Weights of a small GPT-style language model, trained from scratch on English Wikipedia.
Size: 14 layers, 4 heads of 32, vocabulary 2048.
Architecture: LayerNorm before each block, learned positions.
Training: a variant of Adam for these matrices, 14686 steps.
Each number is 500 + 25 x the weight over its row's rms, rounded and kept within 0 to 999. Layers, rows and columns count from 0. Numbers have three digits each. The size before them is the row's rms in percent of the matrix's.

# o: layer 8 attention output (transposed), 128x128, rms 0.114, rows 22-42, columns 0-127
# v: layer 8 attention value, 128x128, rms 0.125, rows 23-42, columns 0-127
# q: layer 8 attention query, 128x128, rms 0.141, rows 32-63, columns 0-127
# k: layer 8 attention key, 128x128, rms 0.14, rows 32-63, columns 0-127
o22 095:534510483524467452507505461459508490473534471492494489542484451499509527475506474478549497513515521511510479501474490520535475507485486502466499488504481511477530492473513534496529488490532489509486499519561561463505538488493562510496543526466451544534502497539493476481542520488513474472488508471482527538489474517513508515497504507523498488519479509459490472459541506493474479480532
v23 097:540542497457506514476506503510531487537498487529551492501505506476517510500519501441480526523519504509482542473509468532504479487449525516478521538484497464449505452489504477487496472518500470463521535526532463476518519509481484535505533488477478509495505458485477509525533511511475503462500497463505526518462555474528490504544522500488433519479507484530488510523537502496516479469502
o23 098:455498525478512498477530493501508521507436533514490528482499502531519502501497527522514472465479521484520494505495525463494519494508490528457487484494528517517470541507483455486544530465493456493541493465442530519470511514523491490528495481536541473482504513496508517522447476520530505519477508547474460475541509473542523486494469432496542499509516459514510486519506494482494526488476
v24 087:465484489477528507468504493456457447579492530470473480492533510527511488470541500479460522503547513535488509488498470455541519488512488523474515485475481478472476509495506489509493479521538507494513524534511486515513491497476490493522513493512537512502457483545479439507512502493517451492538497476489485486492532503532548532520462508521485460552498517513495506474457511518519494485512
o24 082:495513498513488469502477487531506539472440527519491489505483468522505451527473536514494489517465520472523489495494507532450529499455465434488501519512528523568557489496520499501528506506510517470520501484501521461508520501531495546529451476528480518506498527474506531523502482520464514536462497524525516493501489503488455451512508446485487511473536505500509462514500470497505502517490
v25 098:479488533479523497520483526502508491525493530474500510485460538541474483489538512471463551472509470525455528437539516487504507514508496515517535479485502504463488522476512502470485481478555501523533513475519455482532553544532474532512508523449458531505522497505494482471501499480492484516544507496473517489486470486542510495530508502495510477500487537550512481504526504469484485460530
o25 099:492533486527476475510523465522493529487483505518486497468528515507533504511527528473536442515503540499553467518481494526480491485496457463505479515517516486531548501500473502484536525489460509487499479465494521497481513496452531456513476466525507490474469510467493484539519468535518464499477521534511503508505565494541457470510490457472538491516512500476540502484491512517551475505484
v26 099:471470515509527512542483518492490445509496499490499499514512507477523511485484539499475452530528486477511534551505522485496506465490510488497511438483485499484492563475504484523520507478487516465452491504508506518473519482503519477501504502496516479472518478475497452524515498515500504531485544499475468485536493502526501590528507506497523505513545496472453541506473537473487510511427
o26 096:502463517495475497474538483496488552487551461502506518500492497516502449525537494455476526507490512506501506485477529506475527536491475474493497540486511528522505462526523494454446463533507494549537503512478515437497523491517483530484476497516495486529526488562526536456472501528515516487491464460489497535528532496495475483465483481533464463488507511497525487506507484507511535519519
v27 095:484485520511471494522495495488508531476506435545521542508516468484514492511449498552479474497493480503516524489530495543477462483515491449506551530516498524523481518489492517466495504489467498456520493470503480513460463467474517531512489494488496517473510498506509515564476499504494517492449503476509491543489466492488489500514549499434464515500527491456479504563519518492503508526483
o27 093:527509473470556524477499498494503477506561491468525462514465506488516552467512486510519489497540496529470472514473495483518505524474523584475497484473500483471459483524470482512511481491536487522492483482480524477463520501490503490495549513482488498535520527541549489444483515512532470477490476497481493489528480510486542544501464529508502483506456515515475484484505512519457520505517
v28 087:505549466484470489475461488508500505518533471469476478468491500493493510506515479467552506487555549499477506514559485531468495557495523498545477483523523519532496446507493480519466467497443516459505497509499485462518503515503512531466492480487478520530473509503518528500496505496512570530494494547506499513520542490495493479534481497512515545486458455491523474512473502504494508498492
o28 082:518490542471514480502549497466488504519456464458538533517477524505485516533458524541492511514446500476494511480493521475511465491535502519523505493482449468461506538450567525483519527471474529496519490550476511554515516508496497488512538489486502510491501511480455476507469504499498456500468511497515509507503473520526515510495502482469544470527490478524498508465468478499486546488497
v29 102:509488528471521536500493489487467474488512487462491501533481535516534493497535522495479464515505545482516495483481501472485521485491471524489514500502552486453512506481519499523507456476526503487499490510520528481534456489502519499497522447472493484530477463494479456495501496468459476504516570497500472534516491481527550539504475515577516458542522502503500489483451517517502483492459
o29 097:514511467534460461500500506531475525485472510507500520463515452516516479535505472489472487484473491504494513480484493499521531473538504481469488500473510535515513478507545519497498545539551525486536509464492477491500554494492464550520449523520552515517492508485550545483508469539475527501447485490496513492509500519525490456494495426499491507486493501488512485509468480481529529503480
v30 087:478509459496455473476511529527533474526516522524465457446539496545469516507468486459518511497491515462486507517538477500497524483545511526515470519500516534532487467555489476499541519503465502520476517533501485486523519528508488466487535492520540489483458474515494517475509513564500476516523486481464501503510558514479516507471523502509476495468469492507499499451491546525513498505507
o30 088:542463519493517499515526503491509485492456493478483495514446498505470485500533539502513516530499462497512484455477543470505507485519527479493521479500481512486547554469502434521484475510508486521531511534474544500491459502536537566532488499516492508519514502478431486539527448456485498491523501510529501510503492479516467471522507492524493506502517511486509499509529467493468493463459
v31 103:483529443471532515493498457528468460534504448519493488529529520450512511501500460472477494492506526516458526456526483492497482504496525509503497496517497483487464486463502470497477493493492487464497522553515526496507476452462523537514491470534523528486454504530497468518534503495527526520500550520524496498516534502508527559525482489520506519469551506558502511469488493494506503475509
o31 101:509495533481483485472538524479508523534449484491524549517473474512514502530477552548520502505468528492491515526506518543516513509499442463464519501458497511501513513483546529516544506515506520467535508480478500504523519503522438484503503521484475459527525510514492520517458494496496475466481480493503509473487513495517491451490494441518519460508511451486487458534512508499461533502530
q32 097:497498507473470514487502525453530533466494488492464497519516523528547523531453504465514520483461511493528520494496486514523488516476485470503487513535505491518526484469519446547531478528488508504494482529496484487527512534500479497498510524489532511492518478516465486525538518461534473463501498446474447523555513499485499543500523519488511430485469488496467521530506477532475475480540
k32 097:465496474532481512505523527477508535530471503491503512518462499502480478500488511488508526552487486503551507482528534478542467525490496459463537496549486486497496515498560503495485488480484466505495476461498463456511532554478462538484524539506497488530486524486501481533519543485506478474479484520502492495505491499472466491441541489514493505497489490474433465498525490473517502462535
q33 099:483496543446525521480514502523504505446511476510502474522476520501496461514516517479439508492501493522481498508482515487525487558526516493475520515444478528502482551473469483500499538484569519542536506490500523509489492475508497526495467513495535478531492502524496521468469486532520514494529481497488523492497525527461564498501502497542468490474509524527509534487460467474483493524452
k33 097:523499526471529496499498507484500480518531478502510513524477531517502479548516463521492523456523471513518500488526488506538514515510506501502503504471516496524509473511458509531488470472514508548545528495501489515521506468512503505452486489478501507461513504503483504501453635487513518468464500500512507457500507481506518486493495547524506532493472496485477514548478510524530444496513
q34 106:455502464504525475461460519498539490483505486542517493529530483534484540482477500508531519509431455518489525502491503484482540529513501539478483537492522507548480480516504488504494518506477444510516492488478483511533543529484518483492477528490489507525556498482536495480511491497546486504468482542486492508492499496502435486500475471545479516467517467481533506515541540479491516523520
k34 102:486504507527471498460496513516483532485526519501562536538506448537520479501510496481506517488476510526482476488485490486509512522455491498490513483507493488535485483522450491488492506495518507477496530505472514475521514498514530528514479482524496493518480489492534522481479378486480490451512507475479489536482523503519480516509499528542549479458514505501519491459546501490459519545519
q35 092:538483483499522506517489562505505487510473504481550475486516529490448513530522471471481463509501492584485489482524486518492466523504536517521507458526510509520502488504463466472497495526476468509508447513527542468497509455491488497541512496522470518470516528487494518534535501472522497470474514461485503489512511535510481542506476483524520539502501490510499525502460502562471523471494
k35 094:475475515484478473508457482524486532503529499464492494502490511476501461521493483513467473490501503451492498488502507522545465521541494473463553512493503485504468549503484526515512524480539555501450502541458523492497482555495499537494486523464540486465489484491496494527495516520531512449509500514474472509506443469501487521506542488476550555499487497515492463492498497515461496495522
q36 104:467499495506503516459486480529539480526512535500431457475523505534478528539509494515484467465495517472497497516509521500482509509511493534495502461490476486511504474507484522490458506523468528494488493461513498540476535528494498448502554497521502543494501548469513482514509498478507467515463519540455468510497485503510481481542456551437544474528495501515526516485489522471495474490516
k36 105:496486490524495495529490484486501481526470553478526458467501488482491512525474480509509473483513522518559503491501492533527502466466494521491494511487505504492532493468504496515512508496450504456448515462525472522512501492522520519525503492510544504509484452496521474482559602464483476462487498536532469511544495468499446518527510509504494480510480465516484480534491484513513505474483
q37 103:507524465521448489516532523548502522489500503505498486487511507500533472505478526526514461492476533485508486523519473531536456518496504450505494471503531497498498508487543510499462485512448490486504493472538453503481517494469478516516542452493502520503496519501408524537538493501468469484500498540484493485524515538490442507474503519501485550494477502477521512531468504495528476463480
k37 105:503506541517481476487535502523502512541437518476490514516505522450489507476452491484494533517494528521470562527463529487522484492528475513533485531509484503483498502498513483499490496527527520519518503496559523493510470514498479513530522477532438491513453453478500485513514453511500464543511507506501484550510505490472491479534516512487501501550477475535495490534517507500501439459516
q38 108:475497517534471527485488508452559526482486473455466490494506526522500467507492540492475469535450512488515515485534546550481472493465493548470497519482498507534500500520512496516497520488474500436516541495472494505523533523540545530475484527506479516476484507499469459475490488547515487495460523519521488488526539448509499477518499480517511511462512489486503478482498512523500500553495
k38 106:468535485534484480467541527508503527518463489481499519507538494469494508457465498484480520484476459490477543461478476491486516513514501544471502487486481501535514479503465501526525531477506484472498486438467475507460508509500502497484497477516509507516514483479538516495511370499525518490504482496528518502496518529470507483500521523512489513498517482464553521473512515516534512504519
q39 102:499505458530464498464542469473512501471485510475504496468490465534505522499502544531495508528498479475533489510492515563488496493449491506498482521511532538514488465508537465536483492471486462468512511499467544490455538514533505542514502499466544526490555496527474471513488467510540489514499514509527460512488513509510511505498539461504520538468474500493510460476501477536474536512488
k39 108:489524517513513506487538515497524537522500500492517521498529478498522503496485511485510514509491480500472505502470519507481490523497527541493516474481494534507523489478453485492537519491531487519490476461501524488478515537478472497519485514542475484499499522498506505504493314539510478519492474504483523525486501507469505489489495518503483500476495480469510522485506497515496494526503
q40 097:514518492521527530529481472501483458515457472474522527459518495510499542525505466451547530546484508479497510544518473485507542471473490514472504464550515528506503528528423481468523524454543532495496471497482509522483512484506497488535516497477489457532504520493536510507466492524456501509543521511512482485490480499494512491513518534496506526491509504533499485463465481511518503530465
k40 104:489468499505513495512475491534529495478509532496485481463514512556516517566497487540507456474493520451547493511523468521494473511513487451503501489498508493503516483517486510483507481510503505493487504472496492506474495522460526493516502500517551530472498525509481506512542634509520507492483544516522477494454510482499495480466488504504544503468464503496475477512498473495496472494511
q41 113:502506518515465492503546488447490498466505498524512520492501492530470464504524497514503529514501486514511476556512492514555497522516501507489518485536503456514565455525460460500538499523527538538494534461503504480519506488467443536492527497454507469478495469533532497515529496490499462459513524488471482491485499516495493509509537532546490469466476487517481451519535505513496473492515
k41 115:531487477535456533515481476481539503482475497552460518483519496526499489520535480499477484507487527493568514522490554501534463521502492442453484513512480518520491486511507512492490499482513490550511506482519510497493519522493471494489527531503495510529502550486473487510516601503469507458474519526478465517497482500466487504478535477499493483467456489485480476504508478509520489509538
q42 090:485513444491511505503484506506497448504504473494529498490497515526535513507504555452478481545482520490473510499496469514493516496521505485472507515523507538456491545505456500509510508494519525537502477503494471531486448469549538518487496460534538488523473528516494473451503505496539508472534501426499519505488477492553531532507493500480464511526564517481487502490490510484489490532483
k42 094:505482474478513511513482501513494484497490532471470484534495525509487504511518479544484483481494506480561491498549482516513518510508459458510508517503499514492512468541480517494518488565484519486503492513499487498520519499483520514491483496466510531485516508457517502469482651502486524505471512512540514465448492493527501490483517480490513528502489510480443504485487484493475499511500
q43 100:483443505520524535492517514474531496480489472499511449493529507522562509521508526466470530482458528477531471537551489491500506496452469502535540496494517461498525519476488490495515508480485464518532493513490509515513486475478506469518506467508465539494487510484485513523457483502476475468537533519455506514496516528485449523485502527517515492506529519506499540484472475452445485524530
k43 101:484457497513515497499501464517503446504503549533510496486494487544510526516503465512503560479478484469528543514495497519551499505497499477515529530530470452504497502502463502537471478517503504494489487454482474496509521535472535513503470505486546525469489495516506476522493579480478476474488523525498508503519513497500470478517532543502515507488531503485458506563510532460522454478489
q44 099:461488504507515468476483493535533514446514493512500539508546517516500507510507475509456506512480479549532492520531504542441530502489492511491509516500483545493508477533517543447520449495471495528533464493486491515506524495472487520491491496487516531548535491497456473538463502465516519486478526479519518496467512471487497489508436443506495500499481491512509474509448513527459513503489
k44 102:499500510480503514425484526477450477478525485494507506499491485478480504451498510513498530521471472553434533500476503486499483524506500551549530466493504493506484499502479496498521530486489510514513513504500521547494518495480485498533517499526517473460490503483526485498523373502472512518524471482495498502472494494510487501479476483498525544517503505477542484518497526491497542519517
q45 096:470475457486503539501469529530499533534493512504520478529476488448512499477471502481496495489515501466475486507473496505494510556523534475488447525435489463497475498507499512528472519530481493530490484493461496477495500510537523478436467469504505491520544490519525527506499518506540494509537493521529508523511474540549516506506521489527523473467496507489552544524497495505516531487445
k45 095:507504507479521524493536497539479483540506478465535481543502494503478447490529497493519480517520457467512511480509468482533545481489541522531487495505527501467458510508465495503508486517514545479521496528517502505535473469539487502465449518549428504507482485502538534496478502508501516449482535462493517486492483493519542498505450468481530494521538480520488488494543492495505538512488
q46 092:557530455487494458499507463507508512487496521491478477480508535470456502463506553552490549512535501512503482506499495500541525477498485474537482506472485560542504528482449481540537503491486527536508547467484518553499493520537513489485532499455490497489523501490509500468485520489462522503558505520492490479493523510483489462518498521507469530508525486481491471462503502480475480499510
k46 097:515500516509492537532473508477489487511504495499504504502497496528492511548524490493531495469491536489548496535492512513479493499482496471464458518498482502505497486517507537496500518539505469509499532509497470491474472502509502474523472495509512510493469524463469526467496660487553496475483489544507495489498492491501490497495527470480483505488484503488473538516486478490528526473462
q47 088:474453525529525501469425509519489498485525553516491507510500460496485534490490468527497533500511454469520525499483482477465510490508514522469499447486508493491455490527519506490500520480468523518482507498507576493454566479517493513495484517560511525546479482518511514533467498480508480490488524471512507502489480506496521507497500461489547493505487521501537490509478472474509533551490
k47 094:473492518499500515461502491513485481522512445511529505469493488496498476510516515475502499496492488527461467526488495523489492492514545535518520489455485517478492514498477454527517504474477507474476474498504504515549493469522501509504486497547496491490531520534521487508537355520477489511507492464507520487511527505513506514471486473518533514485522532501543504519479521504475536540482
q48 095:486534504476506508570485491501495505490504453494515523479523552485504509529506514489462481518466546531509530470539474483515492487536508477484518522497485546513524493494440520497505467474507529532461514506542498521472500447504496521443536497483462487488481533501492507525495499506485538466489492466493478505522503502500527530558468535512462512498504502497510505450474524491539462512466
k48 104:513505501500495497492480482517496529484487505490454488503492536507464501501513481521499475481482511492535512496522465499517499495515489486461513487522535504493499491523504531528488496536483501491505530487521479521500480488494520504494538483490524559463481492474499511465511690518515503485498517504510484476499480472499478522472529493507499507522480511479487487518485493500490488479499
q49 092:499452452527540489527496487480452485508515510503472478521513520529477515503575494508532497544515458508511525545478510462466527501529460457490461490487479545495438524539466524490550508473488503514479523492483503522491549488495519497541506491514519481454491498485487509513485491482495474538518484529515488511473502487531516503499479501519542499525453494486505532491528470495527492518525
k49 092:514530506508486521530536457509473474503550481485465477473502500544512515498564516521540468462508520515544485544519510536520516462522500468500485496491503492479486476530486477496517490498481528498468507503497480520441492494498521545521532484488503505471506517472496493520480540452513465497477544501541453513513509509500508519503473536508511480489542535509455477486447449506501478499463
q50 093:472528520540527487484486535495491527476500489484537520529514474478521516499511457463526502539526480511500507476485441457515525524509504482484529489489520476492452555483450503545497492505488513486510466486477505502504493541514479467488492495468518493485495450479561516517501488500463514470518509490541542506522478488512526490508516524486518490539495447525558525489472478538472523483535
k50 099:487467525497494526485476472504505441471539478489514447482509519519505480505523447505496458495481541478534475482524452494481474477489522489506522523515497461535534483498498518487505524491527536501498521512503500495507502489487559516489497504501481526497476522468501463510495605507523513468508531483524482489500495478519496491430469535522509504501548513499470505508510518472512455534491
q51 095:508510505491488474516489525465471532543521536508507492502488527462488479497455458528463526425485538482498495469472480526500482514518515515541457504474472479485514459505568520510524514511503509472463482518526518487511491478535467520486471529516508479515474528559441490503503465475473522468477496506529478487503538531496539490491508488471487528516488501476503502499509494497550489482536
k51 100:518537493507496501477517515496488526525502472493512505507494525470511497462510522470494523541506472534432497490477529484506515520503513564527493508496479521468477556480495465515511505521502467503493489522490529489497481491497484479498519502542477501501536473532492500481495376528500501524500474495476522504502508502477486538502489556502489508514509489500560504517473512518472433476505
q52 095:505474449539495480538505512485493485539503489500486516521526474543484516523482523519525465530486488430552520511496508530477501512506486534432438478506494530477526485502493486522521521464487527474533477463509513518507539487516525539527512468475535506467499523501497458483508483536501497525486518538533470491460514503508544472494479475486543494488505490448470479510494493501489519508494
k52 098:477526485537490554480524508497499525473456494468499497520540499545514508510491479485526454491480501516513477526492503523514509503489484527496498470513482518497511475497474472505531537482492525469475486451495482512476517551449496532515483512490494491501529511491520478515491386522505528522486499535528494519469518501476518474568501510478526494514459487474537490479478473536530485505491
q53 095:484493508520504523496481517513494558475537526464473535471528503489486512506509461492482522482436536499509533512511516495488497488535462488510486565480515533510501472524506510527529467534517458462519522504475475487486543528535450514508464518517522495502481518472516458491515503523517505486479549521522467483465528509478455485490529495504491488497478498471524460491479454467550511532502
k53 094:472517436510503497513542466484456515532495514494535488486523492513505509447499516492504489527506527536489530518482478455490482471500484517499519466517497548467488520564510494523510490468490494514528503472495503524473483484527509517525514506544519541501482513481469539445499418504472479475499486499513505500492518490470498483489488514511499563479521507470553520534514494498533472545492
q54 114:463493485546466502544511478487488509470515478453487514477524486520488500515527501561446475526458517520500496545534516520449529503479478489500495481522531507472524479514498517450509481494468491528526511475509481535463502497442506510506521473493509526472477505495487480513453489478514499518501544497501493552478503519531512509527445506461493460540508558472523487489487522496486495526504
k54 111:494477485529465508502498474505498468470500531531465495485500483522494513466523508515516497494511503509525505515485501527517520480516448516507518512525486522457526486485468525501563543522473510500499509437552471576483493517441538506552504479489508514458495491476518476470509479509421543504489488447495498520499494491471511485491486526486475509527505491468491471535472503502502525487511
q55 100:517493521495465507489484534526509488505428491481504516494531514502485469523480485491500542487512503490479518563492504548517478518522515513458508518509506534507489513489517474523550541503488488456508483518520489490472531494511472497533515524535498492525497511482520447457494497534525519499498548531480487548481496525467488480527524450478523486538465490470474508506476425513546521503488
k55 102:488522452495499495511517548512490535513509490506542507498482505515489513505450512503483450526483497482477495528472533481515472531545493498525499504462473535498509518471479504527517531467487529520499499477500536480500496485480458517503490545508530488523486467530471499498499362491519481499474493471530517504525536500489509496506504530495530534512462507464522506519488511515521486497525
q56 104:508485476517519538499492496514518485547474488472504461500521513489509551508522537493480492502455476500494518506484492461512508470494490492493544525498506494506522488469485500490514506546478455514453490516515480489509477488461521469515520519503445538494481506433507498539475509479533490510467504513485480565496466508531442532514468556511488463504523501468495541467489544500540475510503
k56 104:496451488496474485534504528544511518501478531506482494499498473529506499508511524507513484478491491482540504477510449509518490443461489457469515525514498482467489511508523519508489499532465517480479520483501483501503511504521527553490483516476541544484488473491498497495512623450506459483501524470495476519515473486514475506535517494508493486503515485498453473510526488452480539505484
q57 112:476422520529474509513506519521493479460482513478542445507471482495479506469497517512510524499510511498507501511513492512454493505539446506498516529531538535492523496516555469476491479457474445484526512509509539503490508521465507526521493513488469508516485511510495526489476495531504475471521502424526499537493474510485481480480490458514503518504521499458492561534508474488482541508509
k57 116:471498515520514508481511537503471518478528501539516503519481493518521489508511527471480522532491497504452508515487488505512504548512481519506502514472507513504486503488476475517509492490518496490509475485486516481508499499490499480507484501497514486503518491533489501499472303513478484495533507504483530520505484499479521471499515482514481506513526514527490508494492538483481527509480
q58 108:498498517503501501444486548485547514473496517550510483514515486477534469482467498450479502481529474511478501483472486513516501497464505512540506529499472435504500515458527520516525518491457516494502488478512477484563463515466502484477490449509493494525515464530507514509542490446485494498503449473481508510525489507510459526531505480473515481507519466497487534525555529514479514482535
k58 103:508501501483486511486512516485483484517482487508531511539479475464520490467492503481457524543494469510442500463493518489500490527505512505518484483528447441501486530451476478497485514517503465537497516529493525490534534480482476498485494505497463489548499488521546485526510385482502534512506488495486515536521503511532471521495492534493490451502534522524490539495508532485480499512502
q59 099:524501488497510493509514497506513473515480472443530506499531479533473511516508549509490468526453541443542488539471510516510495521511482523505518489498515449490505506481466484492545566506488505481544490448508500520454525511466522498514497483520516517548477512513512494474460505516480536480475539513519492502489521547542522502517446493454495504496541494457505492493489506518480524515465
k59 100:496472480518464485530491500482485489493452514506532523484515515530517510522536461514510469475481491493518474512523429552530475512488482468505498521520491515517538481497472516515537557492492537481456509469518462498491499489475541514474469502520495488471531490486516500463485521530481561501481522479526518528458524506481457458544496476495525503508459472457485516517519499508536538496507
q60 098:505499509518500510463460514523470456476510516455542454478490511496483508499516508494501508493537450499468485532509505521482522519442521491468491509500491468483508515501530547490468482458468521492505519457506511505490510498536534511526530492532461498474484528510510487496462512489450449518472497517506479513518470501569442468551480483502506548507511488517491496511529503494539511493448
k60 099:502502512494499483496490524529500511533483485475499490499505470494515496478485499479485462501533456502436504513500489475497489484547469547545465521475499522520454496489484485519502539490521490475461490506482536525507481477533491462510484492521515503486497480506539519521500384511475464532498487516512516542499506497484520516516482502471496456518517517542502531502466521492487576520498
q61 097:471510516543506489495505453494545521489519500495495524484500470527484472491517513515479478445513467527507472483500526527502505505434482520496487515532544495485496485541578524494474524487491477532508490473528497555501524556474474519494499456476480487482526483457481514499503517488496493521482504502488467487487449476502452468493455476476475506502495458514524495509548530494531529487512
k61 103:468518519505465482486514508505488512485491505520512510502491465476498522494480535492522494529496496524423503494467490496507501500487498546542492506501473522499506492465508484488504508506514471516519512490472535532507499501494476463514486479518491485509503471493516481502495342533475499505541473498504512527493506512502514494523481462509487463468520510532534521498504512513493570516516
q62 094:513495513485547496485487489497514569526533503503508524525492535526505500501512487488465472525467510534501462495460465466490515510537476521408517458483489526495504521473504512511517519491527507505464506480513534517526490451544527473525489518491522508449527476491477455488498506499458508482464521502505435469496491507482514504538516491551491493501503489501531473498471506538523499524481
k62 092:460501504468476505480482504530504502512528502435486552523537505488494475486519490472541485482480491536493501459473487480507457495486516519488504480465458546493474473511543499546506499473482539478491531513460466534521481477491504501515546519497510520440505479477507474542480536512530511475459500497539462519465538498505480524515532526515479510473511489485536487488464500484543498496470
q63 104:486514522487486522521468487479508494474506503465527532520486466517520480556518518495504483514479505510522494542509505507483483502509441511471469511522510541508488511520497425505507514438481486514507498506498512514522504517453539543529514512473522517477532504497504472450555492490500502483555513472547455501508450491518541524534521488479516487515502555512460475481502491485466530503518
k63 106:471524494503477495487458514491501539508483540502506527537516488541533510538498498520533487520494509428534464505501487525498495553518475516439517466520489509499519474486529491487551493466509496562492458444496473491507494507466495457504509538457524489510525518507502467500459434530498517480479510519507505501470513499502504452465510498488526494499486514477459505467479509531488505513490
v32 103:504480462505483496489511498519523510483520492547483485478502492513501460479494518469523522476490516480515491517466520482534524531460444514485553531503509522472558500508519507482506474470504515547576472461478508493498477521522471524536488485457487456511516542517521457478451500486518455518530485482451484475472474504483476488511494496527491538497506506494470507480478479496504495525550
o32 105:496491518502510489488487505494493510493552506465523487517501511510506503472495458502466489531487517528475496449539512519477476521507506506459479480479504473506486503500527504525505545501506491475456529499533430512517509512499552500540524514500458572488509516446493507478493477529479547478503486503549479498539558495483511522465492458487527470500532479473535515460495515508456534487494
v33 105:495481479491510509495475481525541515509506488448498493517525489504470516495501464545453536498513506504488499486507484485520504542517465502498459517474506567510497502484501507534480464510471481469556552521484531492479513545502480535462540552527465524530522504510502476507514502463457476475470493513516458463478514483501508482491523496535453442538479502506518493510480484486477498541506
o33 108:515511483549468479497495481484496461472504500531476514458493502519519496496529525485499491477510510505516473525581514535484479483505559477535502460497488470482540460492481448514524507504462504541476449552494458498470528522456490519512488466493507511499477525511568492483493504514502533524487498508487511504532511478519537472477470505500501549487520503524447504512492505509484512492530
v34 110:487510530485469488496492506502545532502498474549504523506508499465519496512476489526482533469502500478480504482529557503529499523520501499514546462496486539559512493484503487491489515491473492509540530492484492489523461502520487509488490515502521475453475459476518485492489507509522518486469467491453507523499523514488486537488509489489469492514521485586514470473488508495464500576417
o34 108:486509478516495512482514517469462476530533521466450457494511485513515486527539524577533499554488519482506476504511503503474521510499532480463480508499546483464465496515486455523488495520501542483483462542470548491490506538499521509527539495510444518487514529496461511469484456487490481509532519509501480464535516522493484471493473491479525516523482469505471541491494483507530483472511
v35 110:506483500527454472477508495450452511475517478465458507499503490541443444476504494502549487478507507498513485511461539501487500529486478515469533518518567488502497487525499531481458492484474527530533519461509470475483460548481514507519483461482518498508493515577516546493465500473501509539513453496525508496489515501492525514518488504489491482506492516476502538521505525488509491506536
o35 116:505482507505531505471467530567523509491499504527550459520503501499529521480462483489466533495493472496518487447499494495499505492479534522462497448469458522511509499482523544492492486514527525482469485498477479481533533532548489532464524538517471534483481498469485472487491514512540497490506502499511488475511496544493472498516487425506502539493536466503520496477480498522454532509461
v36 103:487489482536537515500489486504454452498489535466508516505507504498521527515494498462503499528453484508522534481558471518477500496500498485478470529514514496474459523542498506476496524481461482461446433507519474500522525505504505481467517507497482526539511517503506534487498494493534488454497540510502484486533492488547503492536464511476544480498550502476508446454538506516522495458516
o36 105:523469504460487514487476480516529480481482476554531485529477480510532485480504499492478539482548490497484490518481521464507487506518497497539472529514493458536508492450481511501485475503540507536510560457527490472511498484481477472493473480499513445536497491515519528538520529474472515509499503480471541526503496523468467531507530527502502442510493499532493502571501511486494448476477
v37 109:553541485469531544484526500468537506536536502481500534474516502489527436499485496522502502563504530499513521460483488514495510514510535492508492506473511488491492519481495483547458497543461464453530517486535497474510494526501506534444494535515532503546531502483492471472502502493487530517478522499501471461512510518522486511511494477474493453564515480520495481481508510478533496525470
o37 112:485502513528516493486512538497478455471526499535475472478466531498515528502523537508462525478526524473491492545537541520536504512496475491530501483519493490478484492515511464455530454482511522513491471490467491509523534521473447464539478472480483477457445533571492518507486485518507493498496526471487506485538474517466516512488486559502536514494487522506465501497519533494486511482527
v38 113:554518531511476492494520509480474502535499498519503494511433538471525497486504541527525516535500474470501556490467508514498487480507499503489526508459463489504515477497503493513502572475486530483477492467539497501521482471546505551497485468488522449513495503513494512507497506477538489534485517528464537482490491539496544494518537500520491462500476495482455486535550508502444489494476
o38 117:499503521509547478517535468509481446508520493497508507504519491499510496516520472514487486484450515499485494496480488496557488557504489502476505483530542530509496512517517501447513474441558534467514508498474512493482508487529470476510526514515524489483510499467419422522509477549483519480506501504497475467484518461505480487519525480534505516537482496527545485495489523491526517471502
v39 125:531501462503464498502495496519527530493528473451476514527478479493501519483487481502480505516508478494477477525467511507505501507468485491551490490509523493453489474518504509486513517547558508492533530504479499493427490516501495541507509513494492490515552523494501516525505505483526497509455474518555561514443522491458508475463522497510503505552459429500505522532500456523488499495517
o39 126:444513519511493500481519541507485489494486511508502521490532523525544511534482473489526457448483508494533495495524453491502481470511527515440525473475481509524562468502518495551521533495454485519490463488466445492517528499530488477500465496514571486456481498492493487465498525500519511493493516519532440490503522487534516491481481524521491526482517517482496540481493526490529494495491
v40 114:518500499483506550465502479520471478500522482504464510511500477440537508530496506503444528489460463495494519447515463529522512504538476514514482511486503549492479528493497476521503480523518476479483515529529521525487507476534471523474507529527501549548558505533512506489509507518535497496472517515514495481487494449494441487476498489491523477554488477487540527477548487498486506516537
o40 118:479512529492493458474488503489496517481496502505505497471517507520473479480521495494497485503538482507496468575527530513489529495507522487499450491481542475553506466500511483505507519502487491532518497473454471491500511462442492421478481484480524486461451537521548515524493499462513531527501522529506509516533524499501519464467520479495512492475514526540464515538500539504547511472512
v41 115:490523544502462450486484505465490518496468486531545506486483515484469470449518482495560492531531492504531507506475520502494490430509495535487514533476505502552565469499488497528483498490517539534487487499475514551494493510514500520536475504477479439510482480507520499534479503478468497507519500529493565480498469537472501475496562495519476525494479496523493508503500497495509506486514
o41 118:520515470543541488509567488538506499549472494464473497505514495503482478477534494521473486477499529509515481464481469508537531504470494501505477497503546520470494491532515478453525490504478482457482522505493461489495515470533486521487494538529496518460517506450478467505517487532505492492487484506517473520498496474510494543549444464509500493538519502459571466464480489509523518511499
v42 102:530509502503537464495518448507508504477536530435502520549412507497525531472470522526518521553507519464504509477475485485467523505497496498487507507511484521491465508464504511500507509526486507487468540481489510498507480508476532459453514496527521488547520529542479513513473493478489472466508492527490516469504482520513492490535551502513481458474535491474453508537481492494468494509482
o42 104:456530472513514507543479495507478480466490500546496499496513511499521512495494487472450457489487467513510496475559533480523476490505516537509506479506507513475514457516530503485480489462523531539508493492494515538473553525520477572490488492511534462494477503466498427514517500553504540525475458515482475508518483461476519511501528524483491481523477496546510502485469518479486510469504